config = dict(
    n_kv_head=1,
    vocab_size=16384,
    rope_fraction=1.0,
    lr=0.00108,
    beta1=0.9,
    beta2=0.98,
    batch_tokens=[65536, 131072, 262144],
)
Each number is 128 + 24 x the weight over its row's rms, rounded and kept within 0 to 255. Layers, rows and columns count from 0. Numbers have three digits each. The size before them is the row's rms in percent of the matrix's.

# layer 12 attention query, 512x512, rms 0.0598, rows 411-511, columns 416-447
055:119144098143111118117110094167081084078173136110133102101180152180116122100102123134142110127138
099:133145140125088131140111117144156080162148133121124149110108116137075098119120127095100153140146
069:128129124112180134139144136109137135118111140124113172103096087079151171147150130129109141133139
103:099109113152127173144121142152096145135084111106133117153145135091084122135074153137111106145095
099:102122118114113145080121130125151117119105120155110147198167194118096134152085108125116098157138
091:127156125115110107163101128099134122145122122140129143099079142124126163129138134099117126140136
114:113150128138144091091178069131143070130139140099132168082128083125128108128216123126156117098071
101:080120162121150113152156148106124145143135158114129130135122121110133176123106132113117162136129
103:166139163135093094117106140143182138099142133134106131134111151102114129154093126111098127152127
099:123114123137108176156160103109128157123137130084167111143142148155093075147114115162119093100137
126:152104121141129143123123149130155109121120128101113121111113160169095113115108169175118135113141
110:132105094116130150140151079122122134138118140114099156102135088132125121133095119159120133130145
062:124157096133122111176127162132157098174134102174115156106074081072112129100164158111147122140100
087:116097128093144120149078121102075154095147126152125130169092132100084138150164116138084136115143
100:135130138121139127113149132139122116135120161150112111203152161111129120176112104102133152127148
101:098143139159125126124123152117146121112135110141133128146122131168151109100142111137099123097144
066:126139131144148108133135149102163123140108145152103140106107147142126134132182136122157154100131
100:178130128116119127168133104146104183209116149138117131179083101115149145176083154117151138157149
089:086099116125174188139106124107108174096125124131100095173128112108104161125120131117126124120101
106:112134203086101132112159095175090107126136126189128119119142136136093114130122125120142156131116
091:114113166171100142123122115148137141124148141095157077159128144189142133102123142149079146143161
097:159137109105104128091116136122153114126179133130094150095127121128140124175143137171097106123115
090:166127160108130118165133133120121159131116148138084093067111088178161136169104128095095136111130
105:123152159132136097107128112113178091098123135126126122052116118106107140133100128130089127120099
103:145140128137108103113130142115106145162123116123110146104085128168136146124089170102103149156143
107:136148102143109153130130162095136093138190146132119134100085123145098135100094112109127119100134
090:127128104109185136113090089131087095154101125144103175161126116108111163162171122143155133116099
107:150123134131103149108117134173149123104156115105138116117151133192109113102103108114127099123101
105:089122121128104116124163105184154144145171154128100114151135094109172121121131133122109180154069
099:144131153129156111156130135102150148077133137144130121074101136131154153129157131147086096126140
090:110155124119167166114137116160118153101122107127200123150140156106158129115122083117153117159158
090:115119107104116114139125142118088098129092116137133124148149121119092122143113126158127094100118
112:141120078098141164131173076153131130163137116118112158133076108121135146120084139129096131147117
104:112128139136093114138163137125136104168073179124157087074136110122147118099098107106147119142106
096:133135139120098134133151173117145124152134143096114126123156138106174095127150147112121153112125
088:110119109181158172103149142096146126140111103087144108148127146127137127129120135168152133091173
108:101148118153142140113154115126173092098117129134089150114109165083070115085130141122123106145106
153:122168123138125089105171111093135133131132133095146141138123113096131116118177078141136154120110
122:130162124138116092113155118102149121121112134094142141116118082099112110121185086144136170109145
105:144103115147120123150136122153150126128117135168127111081110132119145115119166123089103130103149
122:121163143119130131125145144143141078121137164120146156085131100089080122136174105186111134115137
117:109121107135157126094130122132123127118107145100149151105140113111108110121172118150146149117144
103:125172137151145109146106147127117111118146153133092119101145096094133134119150144153146132142088
099:148087100135084139136161138141111155097119111123136155123110109109129107088123134138149129121123
121:128125099114141152149133120102148136122131116108125117154160131151121145132083139077109099128131
112:145072143121125117149146133143105154124116105123148160123138108126142107135109100092127113094149
100:099147139151124135139162165128133102140144136156095106157091131105127175119128126126123146153111
100:120067077106124178120130122123118170133116109126138148144135148163104126139079130138128128126136
063:155135105107129086105117090144134132116143143111141114076186140113136104132133131153142077142128
084:134128112119091126144151103114117112153125162150135151160104129103147112145119116116152148148151
090:146080085118135137117141112137084156135110127129163115126124140111137125160069111114117123122147
071:142108115136112118125149080137090130141124128120140119102174160140163105139116090129140120126134
093:118167160116113103123120124092130119116150162136149092160123112119105117128159125104168146121176
073:161161070117102150152105077152106154138170110127136143105125134118156121115131140132149093149100
109:142173146132128150161125104147127093176173111137134119130119103152136101127130132095147136125108
090:128118108135105160126144164123118093095121119134075159170149140115146142121152184127114120146137
103:142114110138118144108144147129141127131107147139097181086096141072107130127098156146058107148119
065:151145108174078129118101101153136106112105122114107137123135131126158140108112142147060095138157
097:116146131103146092150108141100086101090143137133147112121138095114105147134174158151108133120159
095:144126094177145109128099139135137153126120188111120147119100137168142137114184133152158157088129
059:148138094144105150133117109147098108144129131125123138089118161168138096130118082105148113131110
069:117151148136107132122134144112146127114134148141097120201123118079113168111156151132119137153111
098:099131099120141128113162149122148154104127120130114142136140151090125116120097129159129089115117
086:126143075163102096137073099092102171141150118112130171111089147173122132113107129142123104112120
089:170136095140112144125170157110140166101103106145117126120148154067161115121118106170151091149117
098:137117145180132136118161098139105137179130122137104181140088153123123089131151120081109142128131
101:130079142151122113128143171126115147077094136120148126119092134093136135124154092172100106128123
091:126102080111144157137117135157128156126137090134109130105141139141105126133135155134145106127110
100:141146150145157142118134095128108127150090137096142138140124117131138138173090126140157147141154
088:121072158135129121120145110181122113118130142130139097099132144139155132167119113134139115147105
094:123146097119120120142103138126094134139156145142130125127102136114107130101130155103091135114134
094:107124148151128149109146105138162116160110162111091130196102082101082109171082143127089133141113
099:096121133158140103091165095142118135120123117135091162145114115160142135107137128116156158093117
102:134153116156112138179139099119137131121162114144153116142144083126129123099069160127123155130134
093:098174123113131121107122123123168121135137115135124166139148119165132129094139150097124148114101
071:153109193109081149082132059178099108126154113095143096150141158139129070174070125112098145170124
106:197100070129142185090108180119135121115128129106141106188122134106139131146101110151128098113169
082:138107169161156144123121151153135140078087132143105124115124120148103133152161100131107136101121
080:146103138135129112122094167140152143108089130093170119145110107094086157121140155153114116152114
106:134144129118144082122130156101154109150119136114154150142148132090090140135115110110138165130130
102:140104105120131130115145100149117130118118129104183094106195128089117091141134111138149138095149
110:130128112150103085079127184119035164134132146117155132118130115067133109108130125126122112127129
099:143127163129163128091121086129099063105120158169132104135162133129124112169152137140123148121139
097:108126075112133153133105109103118142137149108075117156163101116122105133118148138137117110149128
092:111141151099130121128116129134164141136101122114160111159143170125134157136091085129096102173153
116:138129208127086117101162127124110119131159155140104124131127132137083107136183140137109139121064
097:109116107142138149144122175102178079148120137093111159081145092137077112080133154156162127101088
103:135121144091129130116119109140096174114128080164143099130096134176142163157112132148110163115163
098:151131151122167141136147135101137150129152138129100135106067086146145171119137106103160110124140
090:138142145119181130102132129124166138121099141159116122149084095129099188168146126125079112135146
119:143108130127164104124100159100088142110138168146124101098100131132125171148174150132116160104161
094:130135133111193143136136132104149057165104093108138147102122126132111163149136145118129146142165
101:104134124098097155139159147170193141135115107131126176084102116125096140114129096108114130147136
111:098128122121107108110148134135134112173103122113100149079143125123126124125134112110152143114099
099:118129152131105118133127115142125154109144128146142138165140130091144079168111092082101131151126
097:136116150097159139107128124152099137095121093160130085111124123158120171132146128149143149119171
099:149126163141123117138141155120139137122105137134144142093115106117193100152155142131123141131100
114:129135080107168122090145117121139111117105131124152156124120093088145160121092161127167124162131
090:104129110115125174160137128177157194123062127129137102177159114094136121121070137140097139134130
079:150116121083150114132143184138146136163126116139114148112158133087128136137158110102166142123092
101:118097124077144153116128101136081150135132151149112161081158130108114132143161121094116154093082